From a checkpoint of a small transformer trained on Wikipedia: width 64, a variant of Adam for these matrices.
Each number is 500 + 25 x the weight over the matrix's rms, rounded and kept within 0 to 999. Layers, rows and columns count from 0. Numbers have three digits each.

# v: layer 2 attention value, 64x64, rms 0.0989, rows 49-63, columns 0-63
# o: layer 2 attention output (transposed), 64x64, rms 0.0871, rows 49-63, columns 0-63
# gate: layer 2 MLP gate, 192x64, rms 0.107, rows 0-56, columns 0-63
# up: layer 2 MLP up, 192x64, rms 0.106, rows 0-56, columns 0-63
# down: layer 2 MLP down (transposed), 192x64, rms 0.088, rows 0-55, columns 0-63
v49:549521500474512481509468471522530521501563518470507519482460512482495505482526486496525495492533488519487475484564481491492494498500503508526501463507517503508482532489503477518492477506510473
o49:502469504487475508497524513508466494521482489522472516502552493524500476507474483508486503517480489500474507500549511506500508511475509514503484504509521520517489533516491526512436515511494519
v50:523501465480498471527477508466478470466478479541524492488495505526521457511493472505518493532543521488523474477485542534493500536497485476504507522460496537476477542475518500477522511479511491
o50:460520494476477504501491526481503511523524517481493511524505504482499543489522515509502500509467471532461502488485497463498465509508542509518492497572470491512511498517494453503418492493493528
v51:485523491538506522483438465451550511527454461500511479471471530499526530481449505459466532469445480533501537522442460528510497449508484478512472527504458519529510460504503480463491528502528563
o51:495518475483550499474511498488490477483532511518554519508482526478500494524567484531515482471521522432535509514510509530514475501534491486503507518486486486500500469492530511462614514507514508
v52:485476486538505490489499547559507469537518496508527483504520485479501546505510490553479473513492510536483507481511517517470494549502511486528518532474519478506509520487446486518493493504494495
o52:505487522489517523538484522526490522500445543528441525492512510499486478440479513485487509501521465532505462519509503493496495537504511506502485480475518523525519498521505476479482528483495469
v53:506496484505541520488498472466444474505467528507501542512509492473452484483535557499509501487502538491530454516522467521471517519464498489539488516530514487454493503520490526511488468501475510
o53:502500487491504478527471496488531482490482490510520478491495470536506507504502521474468497471471517516491464477454515477453516528487531532511537505546541462556500490434467489508522535558516492
v54:486463500505503532494512506479426511524541479508480498524474495506459497532481445526500487536472504504455486510434492541512496514477507505496506540503483495535519427532484489487498523535469485
o54:507504473571485476516485486498505517506503500449458485482530486462504514502467523493486531490560542528515530539486513489435517496527507494531517442468496507516528464480512493472516497480546501
v55:514467478473488480526522552493531516515535519513470504446522498509500491535497488533500539499552488500501468489502473562490510531488512449506491500463509522508468477483530508481499492480508486
o55:493526486476469502514515494531478536520466482487504485519520488472524514478510452488480490523498497518463494535492555521508471510540553515476509500541496495500516535527497491513418489490508524
v56:461503482495519521489514464464553483512491523476496507480477512563516458534514493491507541509491462481512485489449475596523506502518518483555490490510533520474529461519550539498508507487470508
o56:508488460430513497461538533475493481449543499459563451498496457470563494486555482478501509496506511475522522546465489534506458486531507510488537506498510502512486501488469482530526459452546536
v57:513523530526489544478512550518484547499479500467490513425517518552489505513519476497501499464443525474490509501558499528511488528509506506540503486476472511457512492490515484502524510531467514
o57:542529481519511535473498475467449501499521483511534483525490494478543495460520530455542480508503454485491530524487510509516565552533477483514530511478507488475498522481491539509507541506499503
v58:505524505524489485538517485463491506477456553512510488544509509519523516471469446526506523542525540518479529489494486511473537517507514539541511478484503522483500483505501499541538510518508478
o58:465527494472489519469516519505515518520531493465409504472500518501511527497494537479519489489487467524514482511512498450500502521479478471421505492527487528525500485522551503538490474505525527
v59:495492514456526561523542489480481477459550562505492495474463478490481534529560478512481535517504497469506496491453483486503482509523547453525519478514517493486454482456469465547475501524522481
o59:525480481474488510499527500537490524506498516504458519484506489486503511492459495475479495513514492546452479505510526512474516491485518511511497484494523502503479491524489516503435468499493542
v60:512489497515490441483503549476483477547540528509508481539551536524507497507493519512453482477509475497456513521511473522524499517481435495470513542510523484510506537504485514478494492493553498
o60:480506515488494498534465505501536492494441495531499454533513495479508461509530477541497544523511457475552499497475538467491503479526511507484500516503466496514507473471513485492553504502493465
v61:502472498518509495531510503507430559485525518484506480534499530496488487475468521532525453532489486469475470473530502524469529513492475504505533525535512506541530504504520478539477512466520473
o61:518509527514477510467478501533548481538431509488468481498554469487511511520486520487478579485506530514471557525497486474481508499445500481483498498507475486536481506528516483512474518491483510
v62:522456512462504485497454506471517510509472500486477490488461494508491525551536487468480524566459527477497479461435516495479522520504501498487534554547498482529481469473503489490455510452490518
o62:528489483496519519507556474540493486538500581457463528523502512452484544508479533504480536486511526483453482508484510514496492454479517513504502491496524511506500500487467478489463493526516521
v63:524506477523505491495522503518468506491519460482498487485563537573527498502507469547512506506479532484503518489489503468476490503531466506485511535488508515523478508491502508553496523478482515
o63:512474524503493544495519458503554517550510498527440475529494503497528516458494558520528538512468501497499522501498535502534500558499490493502519502487469517482485448512496512472501464476505517
gate0:452514515520523494525523480494541468481532520497530507506466463492476470546522506472513514504517538487524501558493488499501501507491526477528519519482529463484485439492474502473457480505504490
up0:513451465487505511449553527502494529525445467559468473479499507511480509490492482510465514495482478503474516478529512491489497466548534534527485525542532463494509513564505508548469466507482524
down0:466544507485493506513523504518537471477552524509519522511460474503463489518532500507484491485527492517507485532496525516512495512483513446535544524469501438459492446506445497480487517508487492
gate1:489502515496486506513549486485433482468499505494512520475545521502493442553504512501518504474511540503530513484486533486510502446466493512477478497441481505491506485504489528532495534500531511
up1:558484484454505516512507509490476531502517504511484572463519498511520505522509451504482524503511486496484484506466461500508500521491554525492517533543499446451516509502522493506483487485500498
down1:476505550506494504509473494487501494490509506500500450500510493495533480513486515517555464507488547499511513490502521505489495461509470489487518476445504509495494470507486511505502561512499518
gate2:461505477485521504522491511458492473506448533465514506503565477475535503524501479528474532485527479513531476504485455481495492481480509543467495492474471490500469513508528493519474465539519513
up2:546482532506471486525513503526510527516522494499491510515512490520482461478523482509515498489429538513503486490467469474542466512523465507491509476511487516451484505520483489507491507464527485
down2:447522492471529503467531512460462489509520522527497513502488502545490537505470501486506480477553480507489497468533519537474499494469553508487505523488533467528484499478509493502522515537458508
gate3:497514532497467539495523519494523474491521548472482533443515464488491499525488504548483507519538503492524545509515494511475482533483529499498500489480496483483483514450524547489471475536466487
up3:562464503486513445460467507508469459502486497518466482504520503523531479482504479438511518483510533540515451520483539525511520498509519525510494488434528514507481506509475468519471479466519478
down3:519485517471455525474479475482476463505529499443458521421526514491519490509499505539495479520525515508545558475503519509477490550491553466502508502495482513519486526478493571485476467547496504
gate4:556562496486508500453483493555517452510499540532468525517469486465519464444480507444519519499499450476514532518452515509461508483484485494466517506491508477458495525517528496506498515478501530
up4:506486535480523516528438515495507507543481495495481483525541506512472441512522451489499470548518516528470467513507512540548540524459508499531508528489509514556470536487481473498478530503516460
down4:525530525506466480506493458495489465488575532490486510467479500495501475515473495473519517468533500458481539499512563482487559494523499477530553494541473514511517477504526530536499498484488506
gate5:527496507488482537500508494505550546469463486546512517489530510499507551489510495459504530501488558486530488505487511504537531478497488468517465471501477494539483485479506536494472474513514492
up5:463450481523488512480468484471515499476477476502474468508492510542478484477488472536526470506522472481499483507492533504544497532530501474490472484478517511469481521504528544470528477470491500
down5:533489564481477482504519501525455439505514528469542528484511465504502513470508522489485485479459483510503519512493495519474485502476469542509517539496507517552539514528506464507479529501524478
gate6:484547524515515558486508483515511512512532499499531510453477484552487488498518537502480497531514507495488543480507437540492534468532491493473495475530553495503490478478507512439495491526480464
up6:516474479505521448517495499513508528498490506521511521446500493466502496507508465527474485480447536554548482495475503498476485462554495508524493463525528479514514491521468547527486513558536480
down6:500504502485539511469532485501509487475550507456515512497467492549468455497523529468502533517506521485487528507506463505487528462474508488465522504511487493493505423479518498464455466523486487
gate7:528505533510524518495528482532522516515497507527456513481522508513495464491496565496443480507483516499483519536489473450451487510523513535462525482517552472490516494498527509479517508489484452
up7:521478504495476486485505516519489435496466488491497484541448516467469480464520433510531477468514442493498489474522509522502488553513476466517474539469484511511529483530453463513435461478474490
down7:564496537472481532502554478532537479545523493527462509529501510450485517442505527487471466487505472526465497512486499432501472468527512532458508506503512479470518481526520467446523469501493444
gate8:518459519484509491496505523453504506454486482445511502486551516516513528519490540491493550484519505499518454538478490530518535495465483476506490483513476505479491495554506483527514471466504511
up8:512511487483517480506513466478505510501527566506519503471503503503542512515473522513508510509530488482495499452522517527526472466470500486491517481496516539517514532479498497507516429497556506
down8:455492505527517495482518524501538485490487441499469461497529513509465506519493486496496455474468517518498517528478456449468508515509510512555505524511518459494507478499510504489530543488470501
gate9:522463493475497487468515508512495514450504529502470483484515504496454503505483482440493477527502508543460548530482513462463472475518490493519510532480515431501478488506515486529481502489505531
up9:499529522478496501484515503509542504511544513571495498476505558515492465494450568499493486492463492499530457512487512494469507492492525470495518479492531551517493506479469507492480439506467460
down9:526473492475503485454493516519482517480509550562446480513509518520402525468469483412507505510505498479503515500482490457475481508494516497501521518494484470481505527521536461518483486495519558
gate10:452481506516488545527521482488500501466476504465474561497498496485512533483487513502489517533476481538488499501510461496446508488548491463522510496506502518501531524499516501493498529515426479
up10:538518555525550483495531511524501514491496512498491515510480496514481473531508524499501473461497435508492522484504474474507458536495552487480503485515511510502498475505472485530530512499496532
down10:459463452475484521518495479486508478531475501505510477505511524470553516507513484518497530567503550529506453482475533513489536480512497534504502530466481493483505523533508477496500501503503487
gate11:440517451539489466508493487531524517495508492470527529531524502558467505517456495481512503478497513532492499478486495464547511501465481483512486475513508507509491519511525477489509525519471521
up11:492512509495496506500454506496480464495473508538463530506482499455510495505504472504504474510510505522486483511541490491515492517488440529488493502504464501538531491489474503478496536544514467
down11:519463500515476494523555510516517516519504483472541490463500491514498481484489527497474534496490505496544521513444482500479513499532566508522513503481523505463465523507535506506516479455481503
gate12:541482515506523469497468502506475462469513548507525475494520550469485515533482516503541483519519517495469512510463493519494505529536528505525460526471519539486532520530477496533462476466480540
up12:479490514526502523538496463482511518435494490518524522515448505547430484502552470514524541521506495511488473483488464452448535474524512501473485470523509540528495536510508499466516487474488543
down12:521514500567510522514454518492543535493491559501472473513476502479433508530497468545556553512521486484432497460475504509490503518542498474487454471487498522498529481515523463491465501498451521
gate13:497513549513481497461496508524495507550538490520511509526495490483498513479462484476499449505538519479452494464520539474529518504514501486524465412482518532488472523490424538477519490507507499
up13:504515485505466508516513502495501403470528531531507512506488500492539468526538492527494519512504524490511458495518455492491507508477473510502456529462472476488510487499526522521502484476491536
down13:489511508499526523510486493487473518547494519506454477481534479494490538478462495477475505505518506477495519476547528486536523531532549507493528470512525530486465524517506515515497498504474484
gate14:493492453510508506519490512539479486501463518497547504493502525487501475568465514490498528449461534478512520542509505454469486501505530476548504453523488545470487499476509503502539523542502481
up14:498486494514475530459529490486475507506436484503486473547508489490457545486519511495503461509486478519472492503550485549551480456517474502488514546470522504513510517488478514509490517474480518
down14:517517490519508489555488535542501439513531507473504534472530503491491482521447497545553528494529504499492498510464546503484500535485514478510513490519456480484503502511490500501516474477512488
gate15:457512482482524521517513488514481493525462489482489505462448504483474505481522530483458522516463500542534495531586546507480513489507511485488523530508500487545520479490504510508474495521514529
up15:519532526489499437502483504517491506480521518531506484497503529507501450553472507539510494507550514488471530499458496506488508502507522558476503560485540494500513512497506530470498522503473452
down15:418497484494512493503537484489494508538501469474461535441492507488519500490469525500506511504501484555499488521595506524476525508485509489492544503505489491522506488489523500513468489530497514
gate16:529497497495494493511510453541455524498513484498497465470519457487479527514478470422502490487481506515494491547494530529457528520538480485511485543485544505493531478534514547484494523563453528
up16:504524531513466494454514539489503523503453538514523509495473528526512464519504492512511514517536493452545458486541493469472477451491516494507485502520477507483502512477509423496496466525468505
down16:492493504470512469536499447523491513469533480487483464473554464503471511511490501489518487520490553518465536527473549510514470521517519504486485537472537492527501479533528523526440519517482483
gate17:523507508474456524502473528504560504507545548493465490475527445499463512470508518487478525525522486482508467559493481457452541498529484487515512487483501481554477479487450532505498515443480493
up17:485435476513518531493489507463523475478525459498496544530459502498496487490498464519497515517513483478481504486494506520525549563530538527541501484493513542543522487497529510536512483502502545
down17:469493549523493530454527493501477487514513466530497505505502471516511491533512520532516474515550503549512545527488557536501463496501462496486486505525470514515531512534502437435505514511481542
gate18:482499487496511520528477493496490543505541504472528497528499523520508512485486527474491526445497483503536499522534473485494526492512496498517537536529515486509519516524501542500550479477454508
up18:489499516458476511530504522504528467505466508513502508512503494457449496519515492494486571519496435487464509488480529500516525483465504480490499493484518520530488502490515491490523526469464501
down18:524506479544535488491495501509473520513561499493488510459497487514507509474479483496524444514474531508519520471509468525494488525519506509524458515495485504479502489537460529491497482538517545
gate19:470466514506462524495503519495463511499542509467513512452468466527523482572481466512456523498510526486505526463486508498481470491549509485514494525506558511536487476468461567487473520483527460
up19:461528502508490493496463486495522506461499442490485512505530492530499442566474487479535486521483516493541524500526498478514494516470476470472536500512503482524477443514484510481482472489503518
down19:538504470477528520519523477463480493473518543486506484526459492456494532481495524486449488513509521503461468478508549510473530513466477527460501479468480537509525546495533484502521469476505491
gate20:533459522499524483503490531475473467465490515469490498537521533519533512540544528508500540523503494523502515523480517501522512507468518453526485520519511523494488493489521514473503566514523470
up20:483513506519506560517535463506498513510498445503475471495490493529528454518504515523474481530519490481521532506518527516493523514485549478499524516565494508444536501512526482492497513510572536
down20:474547472493498468474463529511495479508510538482498525523502534522509514497453481485535477464531528544478473510501466511481488478513458504473535506449490501548503486490497521480499479492463465
gate21:501491518512465502459497484470509518488522559546505472494460484493505524478533498503483498512519531490545510508452515500480497474519500510503494523482503526501494522455433472494476465517507440
up21:495464534530510502490485451527506465515459470539496474499483487524511492450501538512540463491500520517470517516518466477491469510511530518515458533479517505487519484526437481527528524483494499
down21:479522461547524469478461477559529485523482482481503497511469554523496533453442514533518524485469487513494449481545484484504496508490490507543469497492487458521527476481476522495479498516510540
gate22:517508475523486521496462479498501524485480489485476500490473505461478512511499471523506482496482535489486527488510540455447516497511499473482519567452530474527508467497515555487490491501541490
up22:530485491523480497530533502510424519475551509524481505469514511493509450459518499502475505529534510533525464498498494546506506548567550498514452460517470478480515487503472480540510489439519492
down22:484518495528463504454454504493492539491475493481486464511475520461492509524499467521524466495463548486479500511521503483459514513516524466464560572489504496486496524491525539496488488489542498
gate23:456512560462515544489543534499533487501518508521496538512472504491483509445499495471522516489476483508548495506527474486509488523518520507498475491537511542516524481506500456489502484470542476
up23:536481472444514495501535501534477516509524543475501469534475555488519522501480526505492550504468481510497512530476523490503436529482481493514516521522522513497521485443508493539518467513522509
down23:512509521477449495510500501473529510468498507502496528528497514501484501525468454497527475492564449512473496492512525531500548487487472534489505456442502490493486455527476508505487555500487514
gate24:511477518494543488489499482536511478488510466495457478499477500509484466504496516469481510489539494466521494473523482485544525470496497508495528487477475508461515532479533509485534502474541519
up24:490499537553520490501502493491482504481495463497503498481491480527505481494499481534465481489489466519504490488511459482488467482483490527544512455468490522446496485492521495478498480472469502
down24:501502438482487513501502511526492490503487576494515516510482516490480532547476546496518499506502498479491520514494533513525530536493522493481454519530540498528499508515485518505514520494488484
gate25:510516509547496549432484509527541521488505474508451516490542504505498449510510475487454513533511514548480463453492479472463543496487509502506490522456492456481498496564560473478462496518455478
up25:483437497519463442544509492523497510471485493477497503505523504499507478520490500524483480511521501509546544553568494450509539471482508461528475455526495491546480469528502508518544527485507502
down25:509506521522518443547435490527530468520517489484475519491533563516480514466487547506511472522466477496496503525492496473450524487512473502504483520532509478522477579481500461505454507473520522
gate26:494467488518537470499502528480511523487458482460479489517538509517441559496475480535505455466520493497518511541522491502509500474492433491452537517527490522528535495513509495510484506511464537
up26:517489500542478514536495497486518511519496514496543494482505529495534474487466513527491470502535441484486538533481508528505485460495530496508486542463509451477506504529482513492529538514468528
down26:485510518447501492480519496498514505504521492499467493508489474513474488510518514491509552489490557521522443452531525482506524552531504491501487460517502539505501503496542482486505464513526477
gate27:535508507448452525512500502551504451491516547486513519474477509424494479497535484508467521532499495487526479492496529471452483491511539472523498529476483502504488538463524484499491458521514476
up27:560484498513527502512480506438473467516485469540471488501555519536511510514498518545528468511550482507473518501528504516504545488510515566530498491510542491548510442551508485561468519493503527
down27:521478535493488493545534472495495428547513473520548510466495556485538517516493492502491531484519496527526473507539507493426530490487521479523493533487517483535514464476515470488475467508494528
gate28:472489491528499540521478525492501501490502485499524509507488516524536525445529479526502435502489499490499465512523519481520509522487465470527498485526477493521532509524501515547476509515482498
up28:510466458526513494523446506474504488493528447482515482506482526518497511510494515505498491511459494501511510509484514477485488499491510481497453482478495483501466526519461512529527488542457489
down28:530518511483482503502510522518479517535487558513487521501508487498498452499514506501501520511547500517486483491501481529484513497508532513470526510469481506466524477476523466488493509463561504
gate29:513485517480496516505502435472483494532480493510519538502513532517497509482524533500525509515473449505513513497529525517498491504525511533496486504536505481554462487507539483559490529513429494
up29:513486510484469503509514541568483499464520529533505516437492468549511500521502480521472499487521526512512490459501478508468512482546508493528480489529503538538497525512533518534484509501505442
down29:531497488485508494505502446470524487566448460512515531547517493488482525509498512462528522536493488504496504503490525508509526507496543527505535530498540453547461496491485486543488499488488527
gate30:497495511450525511530499471507494497493493507518524512490506499501486480523513520531493494527518474540497521507482547482480520479536507514536560516488553507461505479515514546519516486456517476
up30:478486463467516549557480494499448530523482524485522507490467480518506509513507494497513495473543509474515482486470486504530575470504501520515524476485476523469526493492511521534568536470511498
down30:475478475565456506499529509458501489488505520475488509501490511511509486489469489499544482471484518455497477528496468495529488512470472479462442481507456487530510504482507490465472500547515523
gate31:456477481497435491524521476516498492547504506480493498528470507508483517505505445479513465516482445492509543464511507542507524475501449469508494498440495498527475543481520536502511474560526544
up31:498464505471420540465517515506489500507500503454456521512497497521470503503486536474533490462509493482456519485500530533466522507532497475495495486515467466508470518522496502511515534470507524
down31:504511464529549489498499477465517502466488463525524507484536513476549511511535498536450529529510530552504479515471467468531493503495502543498497514499485502486533449492517477503484509500453485
gate32:502466480488511482498564530483480497496501516556477517526488483513448474483483529471488458523518507497538478479478496513558443521529503492464470537463488499480491538483496478496464525474495503
up32:516521476504525478480476461430491451481511575502491515514514524494547511542545512468536502478482474525490497483512504466541502531494478523510545544522516519518485495567502474532482467507501492
down32:474514539519481477512503550460476531556516505519471498547510518477427501473495512506492473508524538502547506477467491535534496487522508486464471502478535522478483518437507478534494530452503471
gate33:476532499493469501522480465465517486516517473499484514503475512491490534516543518540486519513500547455496529480527505507508544470478495451505529481516568514507513512464518500471491549492498473
up33:501495519498509515523483501472527498500510499505468500514483496542529511446518482478499510493523487534528510514494500505526502497519457503486498431474532536481465531499528468520421525496492484
down33:454501485523490495506493523505517519468476491469521507496501524491478469507511509517515509465466513504458528541513486467490499477460513520501514558541478485500528487509493542479537507501499532
gate34:496478470478484492506533530481478462485495521506484506506486495559485517519510534534499458534494490537487490526564504480452526546507493463522491504517531505502481527501522472447502485512481455
up34:504535550489527546516465468562537501483514482517492505462482509498458497401537453508505478502510499457536456494509523552475456467524522512511514475542508531489459465526529518549456465445434533
down34:491495538534478509477456451573530473480485493533459498504527502542472491485526487515524469494528513471489467518570493496468517473499534509481492492539598515478503463530569497505464474504457529
gate35:488485558511454480510500499510533501534479507532518492446482534543474465466480518533498535492536470552501457499487468495510483452510517509514467541507496512517471515503496522449513511485492506
up35:528493511538549476552525446499523506482485539511501435508479520485473538461476510472498501522533524484524475523488486504477520466521503495509493464503484515551499538497532518481508492479505483
down35:478459454467521506471485500467455479464528496482517531499489465512513490509499496473515505534477515528512515475453531503503466512501469456426520505475496520485526500510507516493487495513552534
gate36:560516437491521490472540557475475504493501499495516496475549524475517528492507514514438506523528469529505495514498483529547463472499543519478517500475489518460539515473506493484465498518495471
up36:459514509493509516487512528440469544507530524526566545517469485505525475502486481529509502483531513472499478514514539499510491461506482467492510504524472559473479466535485500508492474505516517
down36:479443523495456477471485470489507464485480526527481508498516471518475508514561482491526501512516481514511516493504457514472536488466471501524471515500497485490488499508508513499504542475524539
gate37:509531530467483494513513520490487518486521524557513527509489526466539488472541473460460525504497508520461491486490535496508490524509507498527500517568502542541485510499531467529479489491495495
up37:481476524468539515532477485533501519477495521498511507525517462485512513493534458522458539526483516492479481510505446476483468512512504481504547524486493500461490508495513497538516522538494522
down37:492464522517475537486468496500496461511486478466482528489502490508482548512464502505526519479535492466524509525517483483477487492510496526519435501465472491445525503523486494473520501533522512
gate38:510464459461521493504493541525518512459509493517518516530505499474526491474513458462491523472487496504496520463493483484476512454482493513526500496475514482507539495504484504445474514469522548
up38:493479468475541481523489471479503483483479486430521479529519462498484481496476479504536472471553476497509499539508513511507478520504500479473502487493472531501476517493528464485533487502509483
down38:511500528537471489454475481500504504523511514498482532458474538502475501503511547534504508531500511515490507521518516544514537528539477505503508505537518491500492470511507466539517494541480478
gate39:467492486493476505523521501478509494481497515513482412534486506514504481504456508502501487481498546451508526509509477486486487503453456503488512513509494520482539539471522519536472480530511512
up39:524544545485496492486509510462495514477532515521522486476575494473536494503521528521502487495479473475488495513498506508516534495493497515559466530488487483517466448503499515499475511490539516
down39:463480487517529500518506508491540486503497476510492460523433496503495471503485468494470491526505537469505493496518498491510472491480479500465540506528509503496546520466487503499506480507491503
gate40:487489479466482514514495524520487430513494502490535547518503498508513520527498493513516477457516528499490459499494451546534486482480489501486465489485519558524500485520522504496515519514493513
up40:483510540490503507484521472488518537551524460477516489501474500512524521490475523531512558501491522488480497466520499506506491492482493472457507499478479475475490507516527490461549473505509502
down40:529482481513487478532480504518480489478498539507457493505527463476473506489524457496499457517524445493520492510505514457497495491518535511534488496516533493524492507506473507558467505473501482
gate41:519512492497488502469479472508478413502518535481523530481495513445478503470506471495509544536532505497495486522533487503503510469488484507519476507514488472489481471500460526486545504477526498
up41:534482532475540527510469526523479505506495488526522497489501475492487530515505509509504505518478498569441466508506475500480509514521517485499523465489478443532468486464486464536468500566494475
down41:487530501501510502466481492475502470467501511469471519472506488482467477486495474498545524536510498511498527537550498498507504475500490486497530502500465512486524442485467551478517512522517504
gate42:497443468532493502523491475478476524495437479479478525533507520508482497494444528496466461502481493523517481484488522473507493513505480521470531491521529476509511499495530515534518512482483508
up42:486479497546501460495479447530518488507478503527523514538503469476470485480499490506497488515501484477480510498565508506513493508481475503487531535468511537513543486484505503496523489445537478
down42:494517491445500549466529550512524485501525485496483471491514538506537496522516471492504534514514488515531501514459453518493504493516526492517492510510469475517487518509462504511470482530481478
gate43:493521488500482534527491494487520487538472448494445505541549501454510514484483491474543492517498475477492508509517534489501506482546486458520520543528520501509485491519494507515482528513472528
up43:493536500497515501518487433513484453479474516503491524526448507514489491519503492468487505523516511490473465500510506493499542519525496545526478529500491551468499509506541522523502507479519486
down43:481484527525488478470524546473534546511526502500484489494532506513492514500503493553509516513488501511545522471491497502479487500457455486492496473473481450538488510488462473500522515503470500
gate44:501463529535513512505509494486484479539464512511463533497571476490466510500506474498509524478549487529513479504542529500448533501502468471501499500494532483458497486526503465466488501483500486
up44:522549534475480453507489502479469508417538560526524466459486548529471476507495498487475502539473459529478482506477486493485501521509532488504446545499474486527484506505506497534491457488523508
down44:496455517510486544524517490504475498500506511532447510499553479481469553530489504499473517509539494544506461497529495464432496531493474504483514514495560484478471448521520459470491520481496492
gate45:540506507484516545511492506495481459456498507524481470470532512526523495472522547491540499462563504481496470539483473544528510513519496478496498519471500477508517479535460506473491476479503505
up45:494476514489491537534525507509513496538506516501522451529495474469499468467551522470429516476538459510514523522513521524515500493526496501485502522485495501523470489519499516489474527451447527
down45:516522484472473507478474479506503516477472482478484539491465429509490507507473499515486506493548523479490539478509528475514486468461517498509487552521502509527537550462574540463477485526505518
gate46:455480495467523467475476467489501517480516489509565492500499517474517471486485533498489515467487489465483530496498490527505496463512531522446487519500543471498504487502509478497513545475521501
up46:532523489503522533504516492499462487521520498538518520513508560449521537494467515502494522481495487532493493503498502457500513524507495492495522499502459477503500481495556494545530509501508501
down46:465466528497490466475507495476519504479436524487485476471510443530494497504537495493485476509474519482513511530490479508494462514464528494484507500528506522511522517509484508475475549476507536
gate47:499478507505565483507489491524490512495478484443509473516533514496497504493495500478478503504533563492468468497504534502498503509515493476518538515506500492422498518477513499490518527522457480
up47:522509471496511475479503506522496485469461529511473520515510491491484534496524465496493542543479555531526494522461495483502500522543529504458478515489475494443457506517509501540500486486503466
down47:446495514475547489521472501457479517528489492481498463511527530481512498510477526486472481485552504467469491479545525483496496501491463505539563497490480510508526512458453518472508526487503507
gate48:501492488499467476473492526525484495491497512479478498497511504488499512498477434447468483474489499496463455510443484506463444487493482482546490492545508510508525510535490528492501519481510482
up48:493505513490457482488521539518518491545482501558495487470522522465501472461538507521496515542494527502489475478545515498529492498492541491525508524472532544514488509515485490516488490466522450
down48:532485486499497511470509495532488514475519509448468514520515471482529488501443493485478489495476488503473475498447459508480470471503477509517495501559468492487513518524460533480518522475503492
gate49:509469480461499505523508497499498510493508510446539511510539504529514482503525520527471541480522525490522448504489507495482472539484512501458502489523495511500487548476491537515512504518491510
up49:542502505477492502513517529507483509522521481467502513507519558511487461478517505536476497514544523491496444517516481488458472502517519484516470525491547470503469485518519529507478465477474482
down49:490497482487521503491506453493512495471485530462533509440505473529524467519529518503478528503511521490544483523477515516537509543487502500469511469528498542462510537453474550477530518518499512
gate50:483465498474541502492529512541521500510486498456463519495493499544503536460517497518521524525530452547475475537514499498478484530504539471443491502503480494497525517507482519480507486501485485
up50:478521506501514492533485548525477462547550472509503478492504480465501497471486465488512466543532515495497480490520506492504497550482542481498493502524491528504466477527530484516492457497508491
down50:499513474528521475513499518479506481432458513481451513495528516546472532506546508525503534482492483513517484510510473458490525525486507505448530534499479500506497513492483540469476491469486507
gate51:503492516464501484470504477504504522461460464501480560474545502496517520493465437516516522538496517567503525530499461473474504519490516456514484538435496485511435484519532519515503537490499502
up51:514533499493508549540522492523488482531501506511492491515488512498478486514537543527473547515511462484511546470538552488489537434539484548495468509490512476495471528490518520483459440483494528
down51:492494555483494503470470471476483473468483499470488529434509493485489502494463437471523497504519510519539497479456466529461497530505516479493496504482497534516446469540505493544552505537512474
gate52:474505535521492490472536519477502531543479479579480463491519521523465492473487508465529491479473529549490480507467469536540500543480497508485521529507498511514497544471486500509469463527502489
up52:484547488493504516507543494535501503469528492544500486519496538488507521509499499486510536506521515511458520488523541536471540438518510542507460537489480489456514466489446499493492487460516484
down52:513469493510516501493465470505517554529484480540476457484522512547504490463482510493507534477482492526518511448450468479534496556470504513493500462506508515469504528472511450500492426480512510
gate53:534556483528479491502492508530509515488506519514494460530549473460479491507485499468490477526486496496493548504547457512512512464471511483505504487499497517515543525515515510506503521481550490
up53:530523501501468475429510486498507481508507503519497487485531514499517500501519476504501503502550460541526539538511486478514483458498512474502492468494506496483487498501517537514424510481514513
down53:504545467506506472567456528535510530489542545529501481536519491487485523487474500496488482503485543488487508493489480523489517508493510468496474508520494522487513512532486515529554482503537490
gate54:480535509490495501489481485544467481501507525501479467496499476495506479540495412497499521538527490532495523481495498531486486497493470493530485499518485477488504526467520494531537449432512476
up54:573511477459470510472537457494491498489504486515494507480518536488476503480511524554511503495490512549521454533506459482482498528509526477496568489508463477547485495501527496536477509512523483
down54:457533550485516489486491474527472484493521492480462488494485542533492460487507398496500515516490484522507501503487511488442501510497459492499495480496466458504478503443492501491542469454476497
gate55:485482528507495486490484519509451454462528532488540467480463510508485532515528516489529494497468513516469542506563479477477517477487472499556535532492507523513517532503487501512423506513481491
up55:503481442497530444519480492476518505505474505518524529543554504466501485474485483505505489451499526490518511529474527481514477520530487483479502488494496483473473471485554516519509480475494452
down55:489487543523488521443526527464508515472545527502457526490471504539489532476515473523523490500486495513494548523523487522460469487470475464507485497501463481488492528483494505469502495463469531
gate56:531507513494476475498461480480551499481508465539497496464460519515480494454440524488525520491488481532513484523488512497490500485497484456504514483473519546483509510521527491471500513516470503
up56:566514535498483516513487507536446497470497512545505531544503527454503483460517475499486488526458514499545523468541504509471515494537544503529486494495521498530466507481464482485497493488486473